config.yaml
qk_norm: true
bias: "none"
parallel_block: false
init_std_qkv: 0.0607
init_std_o: 0.0115
init_std_up: 0.0607
lr_head: 0.00573
warmup_steps: 0
decay_shape: "linear"
Each number is 128 + 32 x the weight over its row's rms, rounded and kept within 0 to 255. Layers, rows and columns count from 0. Numbers have three digits each. The size before them is the row's rms in percent of the matrix's.

# layer 4 attention query, 192x192, rms 0.0629, rows 156-173, columns 64-127
079:076110091097117151158117141151190126123142187129151139187101131163105153181144133096163096056147118131174130156138154098156165108154085119066103112159055151121154134118090083131139107140180196
083:109142136157110114105131160101133138080124158160176162156122137160113072113126100122090110120112099135129057143119135149189158141081077149149107089104078086140150136146153101122132103073070109
103:088065104161143115098136135142182110111118140187149159138146175140092153104106170160192144109143170098139134123163121118116130094077143174133144087150094128127147134112124114153123112194128158
094:143122138130147139133200137162117135114136103179120135144173180157121122167085157122141124108116125034100094156104175127134176156082123134104172145132138129154166134149075150180135135074103129
070:103121119136093199114149153105122100141161125143141062102132139124135150144129124112187078117139091110126197126056097129125073102119147095133106178134097116089179174114161058094108182135110098
067:129170116162125096170075145110126146162148162184106059115124143129096130081094091142124130109105139106113144179103143115139133127087130160088208130103092126162117074120135137166106146094144116
078:159158082138073136122117150078086087133065141101163092137111118124081117141067115176096131155168184124146126060099123190098167145176112113153161144097108119120125121069126141152106141089115150
119:184137111111098111113127137125105113114166146113119097105114122109114101126107118179159151127150143142104084067123131151053186077097128137062146109109094147144056108147064129104152150096081080
113:148168153063153139114154134148163194107145096109178087145036147142153086105161123129126125112107171153164115097108131129116099208128099112190111133149109107095122165123179154138042111189125164
119:091071082184109076109125101141104107163181126089097147102157088158106171104118127155182148158120123125078171130142079146125111069116191101145155104117055129169126123108110128111202158115098135
104:154183131131049145130150103106111196078153136089132111127123138196149120167160124113063056064109135156179121183069120094237102175112132150153110104124128136102163144103160129143058113157190137
113:188085169131182075143098139199130148149103081137098096102152106151125129142090132148094127199149096215149115155183157124141052135173132098133117132069119167106198166098116160113185152171164145
069:131102124140142112152108176119143160140098149179141148140132137184140123130150156124077134129090226161097122156133152154190202195154091125143096158073127123150089127131136160112106139143130150
077:116140142127158154120115116119173065148084090123086126137168088122146138150156140164129080073152111131109141126117156128123187119102194167117134132191189154081144171139155081187135098134105089
083:107124137095160124071127118131129130123124077188075167116164101094115151105174127140134164056176125123099132130138138089193134113209170174117129125174092138056195141111148164064164133110128155
101:074101103154130099137153090140118123139158176155106125110144119106100103130166133091115119136181134110105180103174129109182155111154121136097166054096166116125137153103087170137204128062100081
119:160105103096144154106146148131127124152171154122103114130159150109120146136108103117180096128133141084135110122146118169082168111153093177076131132145095132187029108170092193158139147105100133
115:134080145110091060106057108083117221073163105136159140186079118137143077132160133140083105139124188144171161082155149093125102207124164120200125162128105124074136121147147130135127151186107178
# layer 4 attention key, 192x192, rms 0.0632, rows 156-173, columns 64-127
090:186116111135164123122078085176106080149113169193141173137121165168161106164111138126150114103110149127159123045083130148130141050152131140124143101157156144140140124157119164158157099162106135
085:119114124153153097148208169137085093126105157164127096181169148109111072083161150078097107086102093086125091152087066056112151092059146116146114077138125131111147117113105152173162116110129186
093:124048109100092137118129129092128098092158164104133141145163159100112216087167180129155104131118130095145088154119127126153097130089125203092100077131139155112098158138139079113181120099147093
102:152154084085108137168090168085127147133120103123150173158169125107082132152182190096114115146094101111073132184137127091158135136167123140115160110157143127160142097148094143183110152051105096
064:137105109072168091156136187120064097138151150172110198143164125104098147128119147104154092089141107091094185100121102113126070127132106097136149096120096158091105158071139092136143097108121144
073:153126126174091098086150113136180064097064105142114136117223144154139178140145171159181113146092149108140111174143100093186171139098160085146148098100171080125162098101196128100142199125071052
074:062170155110137119098082057162152145110148125134127149163122125170103134155147126155171118198112115120143102098175157140063112103133086124112138175086144161201131111123112171118135112143150138
096:137180143138161124122124135150123099100107133156032134122150126099087104150136133086210183161162118150093131103184139171171165140116171093092168105122139137200194124122119111152142159093136097
081:099128087141087123137147168179119117112110104120144100124092155107100194134139136146073080127131179143145151162087114115100126133134101107174126076146127167066140120109195125132088095154117165
094:148149138123098151112152114085173161117158136071185103125111146171123157091178149131100106088119127072107155158121103093159142163110094094089121127137136069089167082150086155165126166129140131
133:095140142158142133163140127173097115108170083145111153122050127065062131142079084127144105169105102139127153109114186198175090073137093130130130100170136180132138138025179171114074118100174124
122:128110066184155109127164135164100112131156060101079112151164121113109188145151147213075117124104091148159197143179138102152035133097152139122087137128179167140166128131146108101119158160141097
069:102117120088132118109078136078087133050164108124137133122092111148105103135120126112114141189092115179108079195131141088158181149111158132178119093103142148124073113097084074153170101162153071
073:186129051118138140100170139092090195125113124082140137161111169130041129112110140134149121123176122177099147134153137129171135084185134100155123111110103162151107082144125144125125117166159182
083:125200116105108136102100142133136091115113097106187123088107074108183145101090098149144112185091099163134128174108078103147106038168150174114119186125120173111117123171172094134075124104147091
074:137190156168144095092162139080190155095124152148063147109090151126103095170112182125088087137150133111090104144120168161119134155124182055108097119156158075195102134189094116152128121069155124
092:122144143170189080136141139176118164093163089155118162134159109098078087169130097116186170187110102149139164100160152143080109112167164100117167144091114126176150164101116146138161148082154131
107:109102129104062143130113108126138143147068152079148098136123159174172169095073172088105101069180129103127106118073129124158122124147081149197127136225105080085107082137136163125143070197123139
# layer 4 attention value, 192x192, rms 0.0797, rows 128-159, columns 64-127
107:144110118108117153139140089111141107149119161167100109146149140122134112153112156105071101107124197098122105119167088144119126139117054128128102220118160131132136121174168121148092127114067151
108:148157102142097089137122129146111160155108150131110163171150081087081142113151137075159094075185105131161141120073096146185139107133093154149179184125175116130103078144138122131114145067120146
102:101167175152145128185109140138130142073107092161138126144090079068085145162107158139139141154079112150113131077079125128137171163100164102119133107165142142101131124137085108110112160094171153
104:200125127186131084086145075099111062154104094157131131154166120100135051066160111142079165096138167166113173148146152108140126096132134127193120148160145043120159122137176135104133180107138166
105:075135122148090088103074107119131088033207097142135088200132072157146159103200157183086157185151095152145116127121120134129092113153119121089119074123144171113078103134117162134132084154114086
106:124136123142117142095123136136158137200149176202124110085145159064152091107158159116164124151164151151112108110158139155175140138096113178103178116132141107062087096134111141143169138141198142
107:115153144165084107133118172181147104100129073114073105169098150127155199157078120198122136100087093125119077067080096104097143108068065131114106128112165175115125113102155165170066158134131111
116:106084167134131118077132111165127160082121098122085100095095131116166139183113056177155146158084112124087094152085133117135172209149104126108162144091130162154104153136150068136168116167182091
110:131172110148125091120071038095136119189099103169087151115104153143192128140095120173121113141123106142166099111096167146126104126103164110094103118097103158193110125104173082170146152124132132
127:125152144160142112117128198079127176161131129090118175100146168182081080159159129128162104091176135143099174130122090121118106198137140153173096123184215113212133134118130145144164056141176175
107:138112133133109103098111132164123134118124094176173087130089152116093182118122065168157149139127118058124066104122156098064082189125186132115158147151137107166102157103177111138174111107190125
111:173160186168184180107123142141159187107101122136163154141133055159114075091143118153172126169084170140130077163054126183112085158106086144106081170069087162131167158130106092156139097067143152
107:166109140063168158068116201225091092165142151141190133172109099124114120093145117119096140066099159093103081137079105154093093146131119170156152131136143062070144151178125112088142101165098128
100:127089137053105078197090101137154088091091155168111092169168136152150154095107179089148126101188124136151147127141127141154089144128149166150055119067108137093158075090121091132137144151088158
104:122109114164144164144072143123159090084105157141118180147085193099130123142132116091128147087074171084182131110125105098147088104169119119114158157148140079168060104143122073126104157111044150
097:133080107118139176120109169109061133124127043181136134113137110047149149103139080090117142132199111114127067134106130160152129155093079140151141088129114162087161115087067155143063094115103093
101:162180132127109117128185158096103124145106088190104106058111122181073113068155103163114123093138103150176074140144162145116166144115102089123137130104132136090089123119212099161110115183064127
104:093120113052124120176129146112150106140130117055129101094134059183151094157153157179135087182138181074123154128080120083182151131078156096138202139125119135139110109128157170089113122153095086
103:189095127142162137120132108074117134124098190142191059127128173097125108138173097102109113090126142126146035079136165172147175140159131114096160173081079121084156129109159116140168105154152133
105:102152105175144090111124152134098162133203114116083142133110112116129155138134200141105111124137138124103134171163099126082093197128174118180169149148169099144171132111197089168144152142140139
098:065109129186152165074128120133130060135140112149089129124153186136116097130139205127087144112146215137175134076132109093156130167117131159136092118112172092122115172132110111109153106122141156
100:143104178168105066165176163158091096131109148184087127136169129132134128146116135105125133145119170103131182166061113097063135131076147136142109142140067150084136141082160122149130119125128136
101:105149161068194109127115110155146124112156135126080111138117167164162242106127116097122112166135114108074114100111174181187142202160105125148113082114120131105068097143042130139147134146092120
102:177126146142149133113129107165087160101101143079061156189152132067115097092147145153145125080100131140144127092148178078144114149155096097172060169170141103104096155147086128160059159135161094
104:125118141103108114093130150136124151172085142093161135157116152158161154122121133138091078121161134120139136189130118109094135133160151139121126154144179103167098145155094156091134143170103141
105:116127102171160121157150102168119137070090144089151116103128115069078116134104129117197139074104108072090160128152125166111157121060188172140131170147146115149114110126096141093116110180157168
101:125186198147162124156106084106168116068066118154128105108104130141124180105115145182112143178097086159125179148217087166117168098107151084123152177089186126136139122122101165134108135128123111
113:138147131093115105174130139136070044093118125193089164173144199085182142131098150145076116131120108161084154160166078132176147061117106119102124169115150149124112142124121147168167141084112112
097:144092193110098151124136117098131172108164125123120155088083116149117098110110147149148140169159167111105137091148132110157211144135130173162125126123137230096173132147080157151166130112143136
106:185056114116133181127161176138129124182102097112170090131112110121108086198150167182162103100089166125141093078107153151114119085123138154116129146139122115143145108120105118102139119109155139
126:134162077096094104126109095090049138103104144168152143132136127070116141163119119177069147123065050130099106133131147127108141066092119133114132094106072153086139113161106138132154146137143104
106:107169177124149124176172163164174131060141085114148104122105122074131127109131120164151151171177063110106105146111097101149130128138077114130123140123089112095180151115125117107190115081099172
# layer 4 attention output (transposed), 192x192, rms 0.0734, rows 128-159, columns 64-127
109:082081149078137163134142127108154144156152146156140108119185188135136060132180085057089107151127151119162113055184173100133095087149101100178159142113153137139075128110146180137152163127141141
115:104111141081084166150142138139185154129147169148145039130114143119113182111094100064149135051163203084177142114106109122178150123076084136118076135179163160146124135097145164119107131165122167
102:150116140130104118125155113148151085105083119121035129153172097110144132133112120171017166173085090112167103159073076157155129217132173126128163097106108075107139173093124065093162151128185092
100:131109082099110034100156133111161077129169160146132062129196071113169074146143164136103132105071122081114154148135078141097136057138124140196120145138139103144140074157177162147145138115131120
109:122124135132113163121096118126096097111134129130145059141156138194169108104150136155125174134092141123160081083088138192138098173072159207091092110133112172099139114113156142118112126096114082
105:112142152117079062134142150137140076116120136146146110104135100133060111155127106118157086152132136124109147097128120164137149073074098171066145070156116109111103088151166137114099136115153131
107:157153145097167118152102232172174091075089128077145110160127161110179232131127090149097073099096099071138118128152082166147109125123179138126076136150068136156127088115104167132079114073155080
117:136123135121080138140139106175133135092113119075135084075108100117206127110120136198099088115149092097156128116112111096128179193148185117074138129151108115175173121079113127137137126139185109
112:092116141107121099125128117136117121148119075173185125142121123122131160086132056135146115120092098155113114167135105134063177093121151165153096146129128127135163140170112164136143169135143053
126:088156115151107118095105178101163106184134168082134163089081203137123082148130140081114146110112154118141156081125082122110147130118133127155171136122096110227114121067148148131161097117144140
098:157149122178129150128077142148090141100113095113117102110051175107140128122128125148130139206117244098072121149153151132125121150128145153159119116112128078142153177095169154177132077094165096
114:182172106158107161173106069110140142088101082183143152100114083181137061175155138148106144130075165129127141120121110135121142108141135130074168089044095188162114145127147092182097148067152073
104:100167188109120179099155201154155168130138124117132143149105115173101128119098106134128128180050126118086168106099144104146062092179084102145174137124145087166096172166099122160137133081130145
109:081084072080185150129080090128150133062107103115174147125176152128135069207099169133126148126145120150077130139146161083127125200117162127173074136080129136130124130135124116156136089123059147
105:131114132211110146191201112147132097156115155160109098147118111134163112126158126088102152114153123100114140201135077102197125104175098122139146121119086110124156090143171169098129125131052128
103:105180145085101162085179170138129119138134048153169081137137149157106171091121115164167065169156036118139112086110118114117070082105142121132087111086168161160100090140116131088067129094128130
105:134140136102172169121115105101089158187113148180138154158119112160110109108139094140123158096148091112129167181105094176102164168132102191114107068153095088080131129059140092089152096139094196
107:153140065084188095142156107093096120128176145088133087103085155120167149090113142159132118141106077125109083109099101167135109128132147104128169125129145160134123131103179124145113124121178139
106:103175158098151147126133154099172095127138095197156092078175081106059150129123151117113123133077139167102112116140112138173133155233205108071112107158138130056197131136063165125161154155087114
111:075113113181110091124145128153124106106145149107083176104131155154150148083123160175144137144089136095043091097152155112180107098105115145154176117134071071155119090106170109127121128105171129
097:113164077136140127135143131154099119105095137135110163151135133179128114070143098136130108087130152117132103124110096219030114112165131144153076128120187139103118208097118040134144104117127139
100:134138102157107129075101141129143118164065109145120190094105101108149100133138088151110138192118151144142169168117056101128188094145136122147072090126161086117144163097125135115155117088170136
106:130126119142169201163195161117118161106174151133086139144055136161139166139118133111099143135118124115079072162170165215151130171151108085120112154172118177166124084150132115094132107113148192
104:177138172121098214127081154105082195104181150089091091146151103161171164095167112115101088103131148111151171064172133057123097102177102127149150133128052143116105026126086080099151155140126095
106:096121179124148151077144110091158154116209154112126143095154139086142111139112124081170116103142072149153088178155195117084146156116107087175135135085100125129150150075061138128156168130162148
114:087204179184087106122162115129171132150128188098105159107131097158097162126158148119119187125091110111198148168155094154115138113147153116178191116148162172152142124116166172095118104122153122
114:099053193104170119141129089152098077087167099137171184183169120162110112123130143144099116126137107161178125099147163180120121116098157092100122104081088143119114080078125154126123139139103098
111:128101152080164162114129116100143068097097143187136203134106094133077153151103081152145097160118131099079138110160150118144116096106047089109153191105171126087111120092146161137112160102091129
102:162155106116109132132145112138123143123141137178154166132095185052143094106040155131122157140100099119153178138128113157161127165170142111139158154081128147132185187176175141057160079151169153
103:153154139108072132114130162148117093175156138072083130127126145150137117120135150168133138068121097154123093146049101157108128072141135104157173143147119129129147186104096098121142096031120117
127:152158155091119142132073144140082161119092108169075084109118079099169143149118100173107145137104108151148162161113091087127099109122168087079131172104168201118117142107115171081130162125135117
110:107121121101149101115130128185240162106154124068068150141131083129098151168095138144122109184128107147098169093153087164144126145068142106096083093075117173150165132140046148162129134107090150